{"num_attention_heads": 4, "head_dim": 128, "vocab_size": 8192, "parallel_block": false, "init": "normal", "init_std_qkv": 0.0215, "init_std_up": 0.0215, "learning_rate": 0.00118, "weight_decay": 0.05, "max_steps": 15156}
Each number is 500 + 40 x the weight over its row's rms, rounded and kept within 0 to 999. Layers, rows and columns count from 0. Numbers have three digits each. The size before them is the row's rms in percent of the matrix's.

# v: layer 14 attention value, 512x256, rms 0.0625, rows 431-511, columns 192-255
# o: layer 14 attention output (transposed), 512x256, rms 0.0578, rows 431-511, columns 192-255
# up: layer 14 MLP up, 1024x256, rms 0.0843, rows 0-18, columns 192-255
# down: layer 14 MLP down (transposed), 1024x256, rms 0.0794, rows 0-18, columns 192-255
v431 087:463496449412476584489532545514483534557541552434490527487521449519451470447512522513460449490452498511502451489469517460554464479445436492512508567555444596528538528526531443495395536422569436
o431 082:483483569560496464521477465476505425443462486572490500533547603541512553559496498523509492519511473481482573434520452528515532511514555540420450514502515492539476471540466537526566491542462451
v432 099:484492562507505516502489444544497491484489482456508571616531415490528477421554523537497534492529542530492542502365515542502458513562505521555517476486602536461534489515546493581445580537577517
o432 093:420470514495454509471493537494492496531457544532557472453524502527565494462424510518497494525489516492509514385539433502514497514456449428468494541571436491509442478516488460521571479462501546
v433 099:465532426486577523432506533460505547487477522474525557432455528486525522446496548406495525590399500469515373493501547458502519486459476493570539555467455564502472472516510495530503464513514492
o433 111:484466534502487485529532517495514473500506500506486459513546498464503498508500514484479469502506464478494512462463505526500491504499537476291487507497499496533521508525489475499513524488462491
v434 092:489550570541501531457503482519418558455498546548523501450480499499492479537490507507478517486533588495489503473570466523495498560520532480487577460456535537488494518593516489525525479539495452
o434 089:450468471533551488498565534420516461491528539446504477519528533443523464470486513469508477484438477477569512620462527504471422478522517499493517540518489541456433460544521485455496520482455453
v435 104:543501539499479464495489518476467575374531516500415536529505567432500543459495550411453465429412490545517479499538481477467455521503432512488491424507574516530498479464514496558503488547518465
o435 102:458451479523511524474517459502502406544471508510555536494432475495538421586529494475504456519518457476486550526500483540585552516478541509556500520480503508465501567563544493488560517486510559
v436 091:483465469428467548489530557457523468550568500464512490545492490497500515481550455527532527513473460529507471534503496535533554515514500529493450494495499495480505526431519537427508488493536476
o436 088:561543485537507469510487480551496560459450451509471546457519506512508533556404491508517532456552501455488447450493495447413466542509533477619526489514477498423506557491496470525516535471497618
v437 097:532510499469475472384462477532475546474537515448535492501544488547522505468495397460534465487542458455483499492487479570453482480503501477519484555447473506503534504527582508471516526485522491
o437 093:438484494475513536512531509561498495576416452577511503509577481442479470510450536604489574464507526560494503430492494462560547549510511605474461547513515538517510422541479535520498503514484484
v438 098:614514485487512491490477502517461539476463479481465513414484449624507512522512514431495467496457503441497318490497481575484473575481526535500502545454483442480520509541520545483479421513460456
o438 095:456467508490530475584523520483464517517505503511529476567546510385499469493475517517477529506507494583527580554552561445500493448514490491429524497486480507452522461477508435456518501513557514
v439 097:478503552478470434532444450471489453465477460493512521484484579513486475483497563609473515545446526517499526491439456484424499522527462490498537495558475478543544540467468510498580501605466542
o439 094:522453531519529558533503527517499506549519479523478505517516437482507547433458447508513508505509519512548508576544452517541443441478497454495535421510503431493461475474500493523448480483497541
v440 090:451477545546426531495542502449506548491429513463434492463532474524448464474537502579545555519543502524510567491436506519558499528471441507496540509453449548533501549487479551558444512524600464
o440 086:525550426508518479473440488542473471502542456497534518562468568505526587505448533450477466519439528453513441434510469486449520430556541493478499514534488498505532430436489447508512475516414480
v441 083:578448521524481457498529508542461446498550440525508536523466537599441521539475572561472396440483498482537378518563466552504470530535454484506455476512521446468509519542516517512466502551475510
o441 086:467521505479489486540422541493521507576492531515521462473497445430616455499537460460532553529527488564499579580493503493526487447505484519470519507512478501517536523525501457470486457472524541
v442 110:528489502487539528521490564461509529477489493517509534387525486480520525475535467485555476502474500474553420482483574499491563537447489462559524464461491494484456511557506500507486472542480482
o442 103:515447554533507527483539445547469498547531445491468456605495464544518479470468540475461518494531527491450573555489454502521514531532519428437562546479520501496498549485535509520527523435515511
v443 096:416583545576518492536450476437493506525482477451486440533490514479514501511523469481498476587500454501506414511542494431528530492516450497528596521445444523558517509541469475451469499476416454
o443 099:491432474425555482465492516539545436529481499498501495470525515496504518465458490485512530475551508449445495509458499565481488474543504500334483446543525506512531472479436465593515505485533500
v444 096:447473419523478493524514523457521531474548503524475418479471481420488463454501556480476541557468419540482543513510564467540421489487465579500447441584509511543513551510473499515475492441535569
o444 094:537530545515484504537513453495491456495502489491511570463481504529558559633544440481483406474570471427516458510535499484518562486477517416463490501496520514485521533539482514458505503487485516
v445 102:549459394450531457532549579525576498489500558466544465462517461446450470585525503498530512499478517520503567496513511525545474456462542524488489495492538488454492477457490472534524583459553484
o445 101:529545540546400469503476436431448498478561455517505550494450513551518549500535517488470492499490434540486457451477486480469552479526481512507446510504425502490484566518468550512442384493458492
v446 093:391508586509472496509400458533519477547458460475493564590527457518515444479496530620507566555576473535503624528487465427477538458536533530497499455559492541496563521450456467467492506496538512
o446 085:513540455492525509448529519454544483462491575524487507442502505551477574490540517440475442496448531482497468460526389556527456462447470508513547450479552496560537493443427508574509486547469485
v447 095:524479530409520499508413551509535516498503520553494502553493520455530482538472526486524579462468525484512501480517443524488487514549575487520450453528497557364527479507507542555442561613549492
o447 095:586513453556467444497524549444474501493503575396490488447542523522524520519470534476444414500545456580505546456515511492545488515510475543484520510514503482525421583527547495463568436379440558
v448 092:568528484503477499477448501482465529452486573547482464484468480529518443522459483464435540522423523471498531476543469545479452553523451501515464485487531550497563494495556437483475527489561404
o448 090:496457553518477469491546506495425472493499505523541423455546529484393524490568564554533509496491441568533481525480572489474550435533519482464501573587470482421462438526526461539491473497483543
v449 099:477504474486504513523422527430463458506502477519507398503465522465530500439464504518451537543433497526525446521478498477505505499553423460501504551457416495529563537483521541369504484540385499
o449 092:483481550498533522454482564580497516487449504472514515497580516498427504534480478498581483460497510492453471417491529536501503513488544538475440458557587475511427403478507538545526510496535583
v450 085:505517492418497516493417492495502527500521507485486471565557454523506523440496484522455485518497507492591538503487620485479526527531510519455541500567516557471535513498535445488482550448560505
o450 085:459500562508514447453504518548472487526485501588548565468513515593412441543544495494532471466502529496401532369473438538434540531464508546544404494482500511587511538515509505526563501499457464
v451 092:492549425530496514512452479495519527481525539443577445529484530428466473553446414513518574520564496507498557501553500437491435430526490530470471498508496480494474527446479516445583492523531534
o451 089:530502481516512517475518505481490506471480492454481513450510513481488518465547534515484477468422467503510417597464498515501556537494493532630507457514509502495498436515620526505485498492444480
v452 094:495532440484533495467456484490539584464426539393515547441538494435525499545430443469574488546474488442488470469506542536500504513508544456515578520487457463543475478556489514478572505515438550
o452 093:526471471511517508602556492491503479548538462475525456548487514476533534454468521454390502485503425541493476495462507424582485485503498550370430503404552513514522478493482531506443512478439453
v453 084:507480575452503500491523549484470505485506498437569491543502488524522487498456454493492438478467485465514468495577577510475540514560497472522565472576531507449491443510475495488502549475504530
o453 086:520499486568456500512449514528556495549485531518537470434484476460552488496516473472535524485529470534498450656469480487526406533503482519450461542467516531496484534561490451476528452518468516
v454 101:483416442505524512566515523504484504482524536497528441494496479563559541516466533404475503503441459538497508508599577469580473486479505486485478503446455476522510533493494427480506553438532512
o454 094:487560499512446548481528473479512503503532520493494485480464547463438494540451445559529514463544502456518446382510499536476534519511500536549489487514544539442482464476519540480476499500465525
v455 090:512525510520528504476502534518526552502477495507480458447501434576450476504434556479482511494509533515489562480534528461503440455496513491464539468537535557457486549520431505523505475499551522
o455 087:472501482461479511492536498432502520467540529538481523491474576417499492520592497504458470515447464449523426593462506531420529494496537545527506495502460563501486487479548494444526496487447441
v456 086:488452500456536540545476534532566485471529499518456492471558522477486518585472531427555546505517546558514532498529462445495534413495494520495413476471540533444501520496467496497534448525553530
o456 083:563542489506455474443538466489514492497520536467483525473417527500510507531598484513459424497473501455490516533473454534502489534507508533576549469519533476507450485514574543499485527461466482
v457 100:521528463568495473605580516492548503544494412601446389524481532549502455478521542469547500545509527530569487506481510498497506463508431529498597488447486463569507524501455552534463450478431523
o457 100:502498528469538520446400508527430468501511529457504556458489510465482505530516455514481489494517538454460485541565530527438484520528535463477435449538513512422513514446525411476540484519584494
v458 092:454505523525527481506437460489444501525519519509510473499521476526519552490496536486475512453409516584490556541480453464522572518483504503473441502486501587508453517476495487441471503485517469
o458 092:510501519504510541480579520540561525461462520498439531518531528528497473528492508510513517536551516408478508335481501522486462531482483504614532486489506497508527496513513570547520501546529477
v459 097:560535499462493481497497586531489496608568529492446456519475448565511514493500499523516547501501476527431477521523454471562513457524481546506504484467481501500528494478533453467478521457489440
o459 095:478505496482540462436462426464514509444449484545498552460577540551450495547505513501474521434538526519494502512473580529430518539593564551533493505571534559492517534518448517514496469510494526
v460 095:560467434489532481515515456555552484430521535475537381528563500434465471582492414391487463511526525495463480497486464540537435455419485492472462467485466450510535488498512480485536634498556511
o460 089:491488490512455505478471512447467495527464557494553571436451533462557501470480540564460475527466489576468563429489477488477597532490493542524448557523487460531492445536563493491467458491469443
v461 100:489442515482506477549479538432528496427491487519462412518545396520506570565524558482527394509547509462526547493462450542484534468460523479480420549541545547461486464513533460444474570484544550
o461 095:505488514483485491480523468537531550586542551518500487472493534470570465449547501557486523499474525507467497408513522442580489475518503497434558484452455494524509522544462538533477462485470401
v462 095:466543610406521508474482460495502501573458473435492587520599518514494472483541485572516439518453521465557492502504448512537569492527500432497557480527498496451496503515428454593542506516518487
o462 088:523492455561486463541480512491515458484488504559479438508397498560525544446488524444520544517539488577453497595497463544473434485509520494429537477466449512521499570462491476497509494488465483
v463 077:478439431485522494520556508483570458528537498469516483372486472522485473491499503469486471552543538528536441518501528520517519453510494563468423503487508500504600479427470524448525493449491578
o463 076:503557517515490502473487489516476505416523451513500512544504547475460523567512505515513469474503443473433474406473494514477534515451484448538516477533507494472444530512471534557473507495564521
v464 091:466505555464524451491514526486489502479499506523557541467491487488470563479451544468531480463521515509510414492545446481534571542519428472497486458484503520475445464540449526568538503464489454
o464 086:535512474530455498563435528476539424509524476523461497480516490516524451543580463411505459508466462494460545598458486468498458507552513513474510515491484500531521582554508452469464446501499535
v465 080:459575464578478563501536480521550567566535502467568477558472485455448473493510440517534561544584454567424520511511542410478430486437527536528515492502509484575538500493483440506548540459513505
o465 078:538447474413481452465460409460491374452462452511446508443551521556516570490560477520390458469510526397543472565544450503497607477501492495440526496520525517460516499513481498527446515477528455
v466 093:412576578563507509561480466542498468585501478523487407510540418533446504480474569557459584497520528537516608501510527481558408464507493547500525430470506510459491552449494471462532474501438473
o466 087:522471485463514511391540488448461509446477527521487522474453580504536494493510480537516445506479534430514437558522486564419525473445500437625554498559544519504474473493520577488505509459568474
v467 098:510428461419460536511555540479436441466529500472494560432520590461487506523540561547526495486532464481495423496412478480503521511478365439484512567550444521551490543523524477552511466439442510
o467 097:473542529566534450571433442563547472491503454551445500562505470535480555482519449511509478505431547529529521534524489503532498474536535500466434480441578442469498499471449555464440515543546558
v468 100:476568584494474492495510414513505511460496445481425507587496485491540458484603498526495485494565519485505532497447422506488479450543473479506586502474547556500492519467532567546468486557499487
o468 096:468403479515503476456428582504514493526494530552543585478516493449479510460467526540561564528418535506446438471531482515505533475495503521503501458541424507515534475451432414557577509552589509
v469 097:484503454513480495545513498493508423455475492407429564430496581417514437433578513563453449534497426488480420500468586453500491493534501505496593521500442412565538448457477469523561506440417509
o469 096:489453545527513485480441464541524477522512441589560531582528426565410538485406443454584586506503550509479476562470431531479469490478496474561474489511537523442501500488422531570475491592548529
v470 080:555475566503559443471472510480452447524493471473532543477457487607444587592409512492545485438452561484512475503480530550547527535532506458491486500533549490426491499530465503525518462540494443
o470 085:536516477453422490549473551516508535585547558527492446486509477466516459464581507482453476536539475523557518514484498460437430480524490499437499532491442493550458514547556509447481481459509564
v471 089:494556457549470512498390474528476543503411553523466501527531559460505513445466444470436600424516498544491525513434468490449516391552500530523520544423528548504488450489585473528451532547561493
o471 087:475440522469562482431579531423504494488483523446521487501526416523471506507467553542545481516460460470479510346540525521521484551479521537443420487568498489560504493490415525570574462474454500
v472 091:526547448519536536479460487471530505472433508448548479463552502487516499532523441427470445531492494420547496475593496509484441565450519452527549513470482509479507416533495518528513528500511480
o472 090:476450493454503483494568526468459459534559469514499451481444513472471456439517525500502495455493420554448476517488531519529566437554475531399505496510473487438496543525499489547520509444464475
v473 098:446549569504507509508503450517454467502505467492489433506509498608501539416518620504452508538460563531514543538518461516483559458542512469475534462504483538500475481454495539479555443527413461
o473 095:514483525536500525492561519514510537516537500555468514495480468455500448546526461552580508528507517486502456565511526510511390490438478456552536458515493482467543494520464487493472533589604559
v474 093:458494485537494469432425480432448481532483536487544504487476514469441564483472573511470557529536473550443476518538535418550528526508476500525464470501522541518476464521496443510484421480513447
o474 089:520584506429572490568564517530548494417511437504407508504516477563464508513538461386500488487514455472513481498440499558457522477516497497447493502480449519567556556473477501534455567504431557
v475 104:496513529487525549514509410520563567487490473408520493519533475524508526537522508456571522509511486480519500493485432513495527486458516434510596556434466508562533551490514496548480539480439508
o475 105:453413463440476424464532515519473460601531527582478520503450472506548512442510540536456520484496552524444486396490554488537538489556508561420406473479514479495543446435455494492510489540535487
v476 094:443515521457506542541482482480637515557435506491486549448534463404539474570540476521516533576557461516507464510463401474535474463461471493536483481465426474484549456500518521538473554547454505
o476 098:520492446480507441497491476505469480466495474493473433588506501529543577398428564522459538490493479495445494451544522452519538443531506528371554487547559508581488545416434486552456482443522483
v477 091:456510506508509511546495570508537588542536386465488565560430468490517479410547546466562488518587447456463427474498436538506551520523546483478505556552513470518567497499423514555484430567443491
o477 084:490457459493466500542436440490538437465473538531482544483542468491522506555475434516494490502462535549531505655497543486573405484527471558433519472480514560472550525488496475500531507465515523
v478 096:497399522435562516524482521416512439440485548470424496532520496492568548589531502514531473474530499495518471490500421534535533537480456466504416517452454510459474496521500519535505443542437505
o478 092:545578468518427480542455512602487576584509468568500492495435464450448555469476526523512583504509518542534509515514508444556502453552464473436522473499559465538504487449534481487481523467550582
v479 098:467423511479462532512463492524510520489493464464501598464473565430483451528448597467472518533463474508486415488534507465512485513521475523508503537509457480531487498588510488554491489523476526
o479 092:543517473547531548594508488466539457513491514425505395492500467519569527494516439500523447483524493492493509594481460487590442460532524479414568486480578486482449500502496545433493516444487592
v480 087:487528587485534480510487508494436475489490459462515527519446552618527468477474536549466452523496514480530450476565540611506508564541535431539550555574507441506529488586499446601499552552487495
o480 104:494441472544495483531499543496476501577540549514519467484515461486504497512472493496532514491507496519505499461486508488515411487502496502323495544464474502501515497519466474426509470456485509
v481 107:466481522475471473516476493470504486463531528574527451549493468571517550458492595493408491483467442563493524525473482512508473513480516546506454513499415522485557514404468554486523482500543519
o481 107:471460510517468527499492518500528506541498471562498543444483473417498475546518466565610535487510493439510411447537525433529475448507486524513517455580594528523526500531496457530446479538514566
v482 097:497521530483429523501519469531595522555465485456452482525514446506494510453493475567543541508492467527519477494413526493434494478559527495540533491526541523427489489501530541449459487556525599
o482 095:553450500480536471436460497491425587517505499473521526499532534464521534553462569483445489476492507477454496449537463488528526465404480539492472453514435457592479509419526493546554491451469490
v483 108:503442503519533474499482532493537517479492428540484561503489453475470558479491623436453544506496517545544495486536512532507475507495542475504527464486508524465444516532520509585548526611553529
o483 107:455495482458521507572514455503517485453522547438513481469515538527587448497473423457533434520499515427503492418485405475498499455505473550432552516445526515529513518476433495429469474381429529
v484 086:539478553442489485501500463530491474548503400463488527497518505618476547495514552560442408454482520487575429514577444541497541516547475449509491529493454465433535520551529510590424488525487516
o484 093:509458530577535490530465576511486534565517559535519497483469438492561469515474464498619582480527516512465505467469511523546433495529456516447545502483503489538518523493462463432573503476534561
v485 096:553494515539529455513484510482472494559425529485416436425487503534522462507450423515482557530474570517455502486490441485497530436511482490531481518444429522477536516503498516461454452561451503
o485 092:507520549470468502428471501515490530468567496466542475539503496459389592450494543510522539524509506498536495518473501532470476521525518480455543466552532462475456414407426470523533509497567468
v486 092:496454544468515461483531543445499515531452546486516462510515441554501585554495507459490475530455464486520471504534476441504613519556398450530502475517418564466505486527472429438446470461536505
o486 089:507523503506473487517469451507501511490510514514501442453451518448489498467557557466521515463488483496486462578461538530517472491531597488387506506454499484518496502478498462539466484519427505
v487 096:494495541509470511514484551574468508491495455485460518438505502471502453444494510459486487524544489500494462454505599478481436497512493509527511467458552498508500539528461431547526540558484495
o487 096:472518541547550456444528481397455459450534532499503502544501532515454528526410474489480470550425496533521578591445389547514481481442488482422519522543500458410471489458521518488530509427479470
v488 103:544489518460483521521470452485423476529499584522442511416516460485497458484518395453536460484558523459533538481518496530540443461424466484540432500446493536492484544542556475586443485507499474
o488 099:440530533523513488453525510516469464526506454553556460550487523528458563483464508558470524500529440554553563484532519481539599514514485437454535577573532459501427481508503447451551536457562486
v489 095:484454487436494492537498538459521488531436468473575511428537516442513466532475505559493498513504488486565485493473490505578489432527495457506481488492539488446513529488449456483458535518517617
o489 095:499541505571534526473519479500471543467492488481443457528459525483472538486494522499484482497460442544467514492539487571513556456374489518348514492511482440578449497446501564509521471491459451
v490 103:550409487496440500468551529537469488459446521477551546478553458596493549435480396498532530459436475504473486494532498520504542524426494473477476499452516444530512500453521508519496535431524423
o490 105:499566485481487500510493423484506503577540439514484491545443458508542489492507525465469510484560506513512531514482548514496478576545516518525501572477492462473566547520493473457449470555492530
v491 096:575432510481525492508459571456477520462471528545527497497441519533528459605423550427528548478548505541540549480516483545511496485464519483522406490495462488497508520508466462483474541510527456
o491 098:432579476462431480539542461546480484534544534450440508545499494492404506439573509545499481535475460508527542497515566487493522508563530548451517548539498523526493482465544499466448471463433493
v492 099:471451407512490560452519554508561462517419517430525496517484600473484454497439513459495483517400531510462402494494501467471484452537465559498525554500477460506576474498510551490538536493461576
o492 098:583518560524483494534466455528474509480556499396539503430521486456511555528488481553471520523595426451501514482512452485564525525546498465459477444464555496426450493477384570515443428483496499
v493 106:460520447512488515524514507468483532502455562493468532489487427570523522494526478494471447575570512435463623501498550454454518465485488522483524513499389529539502460551550484446441496423523538
o493 107:459503554475524525489492482503528493455536467543546489487549587418432469507553476527530565448466495484546433479535494506477532505521529490548521522488532556481506483448390444554490464631502395
v494 097:466476485505507505577473537539451493427514536517522454498511464540519471545541567523543489541432494474505537545538486487559463562551456613472420503520540534507554498499473459426433472416557507
o494 096:474564531499452541463552553499490529526501485467515514501429512458485530531533496495472448474506504509498481422465546540456490490490490380502520444529459485413481540519568528530535507526526536
v495 100:495469538477516495507525508477473473558488585477471549515465545489517483515530508516525454460482457449426418499562406507549562559531494518523496497484491498494521484553505404481453465506508437
o495 096:529532462558486450533457510465501504417502452506449456519517496529480581471431484457515526534513521540588519584451502507468398491505513435456547486497459504442478542517445500520493543516497555
v496 105:485470535485515523501495454461565527516506501441540448470533468427506570564489486523512452490563440540461493497483552435425541401451505461493576545507433499488438489532487515387571459483425545
o496 103:612460512546488480450443471537489473540507517502506540496494469531482507461545486462529550510488544438445431579459402474581501539532485555479447449476570504589556476479464500571440524529494462
v497 083:571416509455512494463575536516510450490506498505530498532500557595487492458506544528449435455512536466498499491553452531488444555452536490485447505528485483475535469569485546537479457503515491
o497 089:480562506548447531521451493544477529520533466533505517463466458494468500558526448520570549518509517522531518504468498487578478482528408512626523514489516499462509527509489531435493530532495520
v498 098:522517509472535498501484565478550490545478499391524514509502468467528455584478425519498526510438461542542501493492490478498506481531529483482483480468475430530480500456470508460545501586390481
o498 094:522495476503456467481478447494501495518498499548480443519491470554528577431510567491482560545525467553462455615481453467557470464492465520486543468513547503472531501439474554519488475434517512
v499 102:566439401502483498525597574461546499532534512517508441507520549497492519496509445460518486548430477461467384517583441506517519532467475521504553419455410413495556460491493509519520506455499551
o499 100:498564491469517538513435426519518520529476460461511518516501480443481479517484508516470523383554543500484430513463549464458586499555531478475478509558521526478501545537531490548488528543514507
v500 090:535520522506541520480518454535502438477470443532493509547532526552505536513554530522458418462572538480519578493419450525463516432540500452480569537569507533456482443492523499503475527531527479
o500 086:476466517520482488523480529419510564486551594508497486450491504410489418461529524581558520554452504525500503483666473468537449473432521554494496481456433493508518536519444506495514446550518433
v501 094:498496507470532497550484532524541432471509435486474529530495595380554427536449535484490471480448485494529534488514520555503518463578481521480499439472604493520477522514479546450510518536459552
o501 091:512499508562517529481465572455523552492504519439495470429460477574533551554531467453489504535519467551460493503453434488527434516465492479537534484504471481469451505487503561502536486486520538
v502 102:536452476478513459560420526445481467477444565507472541473475518511537512559509429494567483484478514419480504480532553506494519505497485409536478505507465502474499462539464471576472445440497486
o502 101:448511556456448501508527482597470508542530534554503440568513459460417518427505571469466556523474505613548505519484502508504553481521480493413484525458512471518452497445553422471464474568501512
v503 093:495491474437520494511509538525560460528519455491409540485460527459537496502490474555468420489448519458544521502488459529459564461549555514512389508546440459529564457571510545559431553470479591
o503 088:510547519498492539495507498522519556535479552510515442575570463465501442568480558512520530495599557552397499408504475452549483505486546523447566482438543523548483579488536500423540465530533479
v504 094:491528550424514527518454499430522538550511557472437454488493439512486559492471515429487473544535464472469389499519510473487538507569475515517525535507502495482529492587532447434555418481440498
o504 086:589437463502536488519478483567503533447481443542494467501569514505456504496469478549519556445511526485485459518479516482485446531478531451491509481476500532469444461464527491541507589460537559
v505 091:497517519511480484532481588462461423560533529502507460453501483525429549503550508557513458476497491516531455499439522491576558479502430483513460504495529496507563542492476474487425477497438396
o505 091:495519516458502446459474401549497543489447504578422514551503494558506549491455525498479533557487536546470571500491522543411545479520508474461493492540465466473498486436492529516478482491542515
v506 109:468506528513479461462484475466482495456500485531501542556467511421528440515518457530546528410562515509480583526445459537558505483528564452493494493481576511502444509434483592462534525485515492
o506 102:489499466459491526482508570518593475502471558468517518489519471519496511504513562484518538543489487488480441414520506518471517512480518533557495557494443547513536470547469508613482469480527513
v507 095:480487638476538487550506488544444539566548525429551511475471478454480479510453455462511519493524499508500489496535534508568523494499472464516505495546513560493480529491469414524470522488457521
o507 092:450497469525442448511502491487525488501444536543473481557466514515531540491515524496469500504473454525532486618470527514467474517494500523350453510504504501538471502468512499456550492529491497
v508 108:503575454594498510465517445553544483525484525501532444499494455523493439460487461500485478566592547507502519482527528468444468441521494539474448506488522525546459489500506460514530482480457523
o508 106:506498557469560473493459476474386522459545439495518521481520521496407513502507479517514510492421469514478540563472448509531507474440446504499532473508509465494522443482512473496501490512490435
v509 100:535494524510530434496503493559539468483469515448496509472526495559534527520450466482483523501447547556567498506556572508451556449512541548475454439534574460533510452513508482470556529510457484
o509 100:503546502527493513441553478476442557508536499516484499541432512544442457557503515443481459524526456470458571446442465524508442601425433514566493501433475482431499498467505553472534510532519499
v510 099:549475532575483526425454430481439508481511502524482489444520407575419526501439522443507444512566481489536436479547512494452455516442499475506499579495500524476417515518524452494500410505501517
o510 097:474531487407522486611519537491486465520480428535497494485504542476447477455569438500495480500507467486552573571533537475516558447490460498458521497494490475548501463535468491447459531450476467
v511 085:473510508508487534497504563556527559592498450400538554512496361513523466434486464483559485537501418477472514477524578476466551416523524502523567490541526539510488523578468424502476494442490521
o511 081:489497497499456497514489388441488497444491503508465411515541579511477562503502517500458502463488538517461448626504445499543498542460512514404502504452492521433512491446515502483546500491513465
up0 112:493535464436503515539552554458548500473528468553486470552511497505455445504537543510457481553537501511497531464502514450500447508531499466526575433471486508560541486550497534604511483442552491
down0 112:478484468494535439609544492501488485539529476504518547452557504557422473471528533519456469546482496510559541483436483449581498471489522459483494507438430505486493567502491434483508419518524529
up1 093:529515507550428529508482529498485535528571482479473453524447456482521498535515491469488495490509476528449473468438463488507512500594484515454478562496532512490543523477485512499552496483510470
down1 088:485512561498554517465482458491495484450517469453483442511475491397526465506453524498543512490556542476485571564523479501444495467525560407498549574479525496540420529515541503556524520461528501
up2 104:453466463463546430508504442463556437554559567482551471524510469505497529470456477445557467548429458470485557457523497459569589514451532456493498539421527565484482493559503501471459480443522482
down2 108:510516499459479535500546518505465602540518426541488544512523504505497429462599500486609530553459542516441520520417480467455426495532547458467511482520496482551492512455509508423446548497563485
up3 088:444444508490507435490464510477468416546522446502541482500524474466508492490511448488483508503517512473452496473496411560504503491537481529504545441513508477525442469438504612511478501564469557
down3 087:576463509568574461523490528542526456511431465466440508539526482529506512553576491510522489460433467455487504458517559516558501393529444495513428507487481520465517513549532506532476474434505485
up4 103:448473523442513451472464489502564520523544490522548463569434504398571380473505465421513508471508531498526507427478585490527512511485502447477434522475495501563463466440498471501548571564441428
down4 101:515506503472460465498509446522464455495444494469496499500517495526465445502611500535507518517497503453470510460495464496475475486526482558506511430423590576524514526564584524550530479468488533
up5 108:485583593479589537540523555457452506446541536530469443478470491527495485533577479558455520508435516478558534498436535533437485474439430450518530512491522466520465542551442513452480510529532524
down5 088:496465538518510500516501459495469518514495512511482495568513511456506535510499503507436498481533487539496512822494480554583467475503499518501497450478481493434514523454535510519533473521483438
up6 081:429481520519462479482456583386532562488559473522525442568477457504528487471526531414468486522474394462514525469483460475473489470536512467507517410447559469547526524457472476515493495542399544
down6 088:551545480569544523549478495554452519496457477602504486477576527462456487501516516534486507514537452496512540439569505508520469440450533515571479505484502561414454515555553447526533523442483454
up7 104:396545496464529510525580503492445523486422511495574445497526543479464422495544469491471538512468453539538481449561514457514542476530454485529548463495429511554469533520603497491471477529442436
down7 114:590504481482501478487536479524518466496526499482455488402498495541504547572462527524516514461516565598601573451491539471511493459526536547504452440473500577545521572515473439454499541485489410
up8 096:531422483504556555488527513521500503441531465456498491512494546513552489499576532491544500485464479447514518464495527546462437541502475530474494514470621585541475454539550458485553547462438476
down8 092:455458551507547484533545473420509467564515498530513568463432504560515561529475478488535511510498549507444479403468494424453505510511544572535537476476501515510554496479495513533410544501512514
up9 106:536544527463568503484476503480548521520556562524474555481512567481484482512550466494529521526497499496560503477526552445480519463528397463520576500413480445578487557419515541517490490509492438
down9 119:454440405501460532510495454506500550506510602539465537453567524509466487503562523454494465464476477468482554403393533548538524489427535508498508499539440503489530505481463494452481549458532551
up10 091:499504540485552440575450434385489550491469511497541485535549497455474408553568434531560565548524509510543571489523458554512544458554494410494582483506478485506429530444553488584452504514526520
down10 093:546469507545462448545512525554524498508524518497450471479525475546565531483602492505450511486424447502536526439513516500483496531438547535538455505466541491475506497542515457501496451465490495
up11 100:515567549551509437561471541501524418506475561494481484549465488584502460500476466510467459531548490467462492479478519470472549541505469518515547548450533459472488472461481524546463499545441478
down11 091:513423521433509524494516437480463561521476473533518495494475524442580469462519542517474604543502567484492485697522470458510413496471505498510481460485536508538472494525480495454572527492491516
up12 096:418432501545445513556471517498481454509499511474456466458503478568508507472505493501414534477444485441497543459493496473483429566546547543514426555477494498471532472511522544494504450509538523
down12 100:473419535515499497495481444541429478442497448501523590489581454514465479462420455515465550530506523513455538538466495489521523438489593549431517485531550490503532538533513522538507465439515440
up13 094:441520479570476428505515486538586387543531551530484504500516474522533559393527495452485490523473505448512486507528539499521537513544518528517537432465573546477553523488415503496500433455514493
down13 102:511506493425505624491495421426435543544508517484539537451471540524394527502511475542516509453519457556426543590483531422505569528443523554568483472463503505472480509528507485450562580437536504
up14 091:490543553464439548542484545426521607458529514471523505527527491486561497496532557503512531536350472483483456468531450461474484469486482518529504475464523485536474508509603524462534521548522516
down14 088:539465471592528455550496519495461581462503491478524553473552518494452513521534508521483519492492497415449501463463521490509497554463454580521483494528402511476524532502476481530469573534534504
up15 105:512465477403531440519518487529519454550508473468515427553432463491493493483498530452459521511531557469483502458462541584523535510527526461501562420488536493508440494466536533554463514489412555
down15 113:580508473551487552520494546450425476496583576413564526537502539545534503452492464452510487493455460514463419577478489492590543461474486491565492495485526483428493439494482574460402489500538446
up16 114:515474519489564439501457537511481496514503543498546454493520500477521503491472529483553490425520494485481520491540496519536498494556484538541536477516479524550462472453531516474505547500422489
down16 112:521481530422518507574557437511479525476536517480505482459556509500461464474556517482568449467460521470520499350502500437503520524528499491577502496560484517425482556509556500556526484519475514
up17 099:528438495478547510495548525469498423449529511437567461491491527396520471483469496521502535494422505470484511477598531528478460524458523569522536504489507482513525506482520545426496487469499509
down17 088:479445496500539523506488503513551547496504536535473464479508507486495476455475457462506484463518511449464511742439472523508500442565421435488491482441554477537486492483505486516484508474502506
up18 104:531494447451455465523571508548555568475470508438528447460493507525514516464492546472550478519515474477590599461520466465501484420494481506511596544561474527502534473513487537483518510382478448
down18 099:408479567531503519436503509532438430524507458571471576536521463468458490498488483480536552414495474528396463470480586538463545534477504503527459491475527505515510530470569480517449463571563500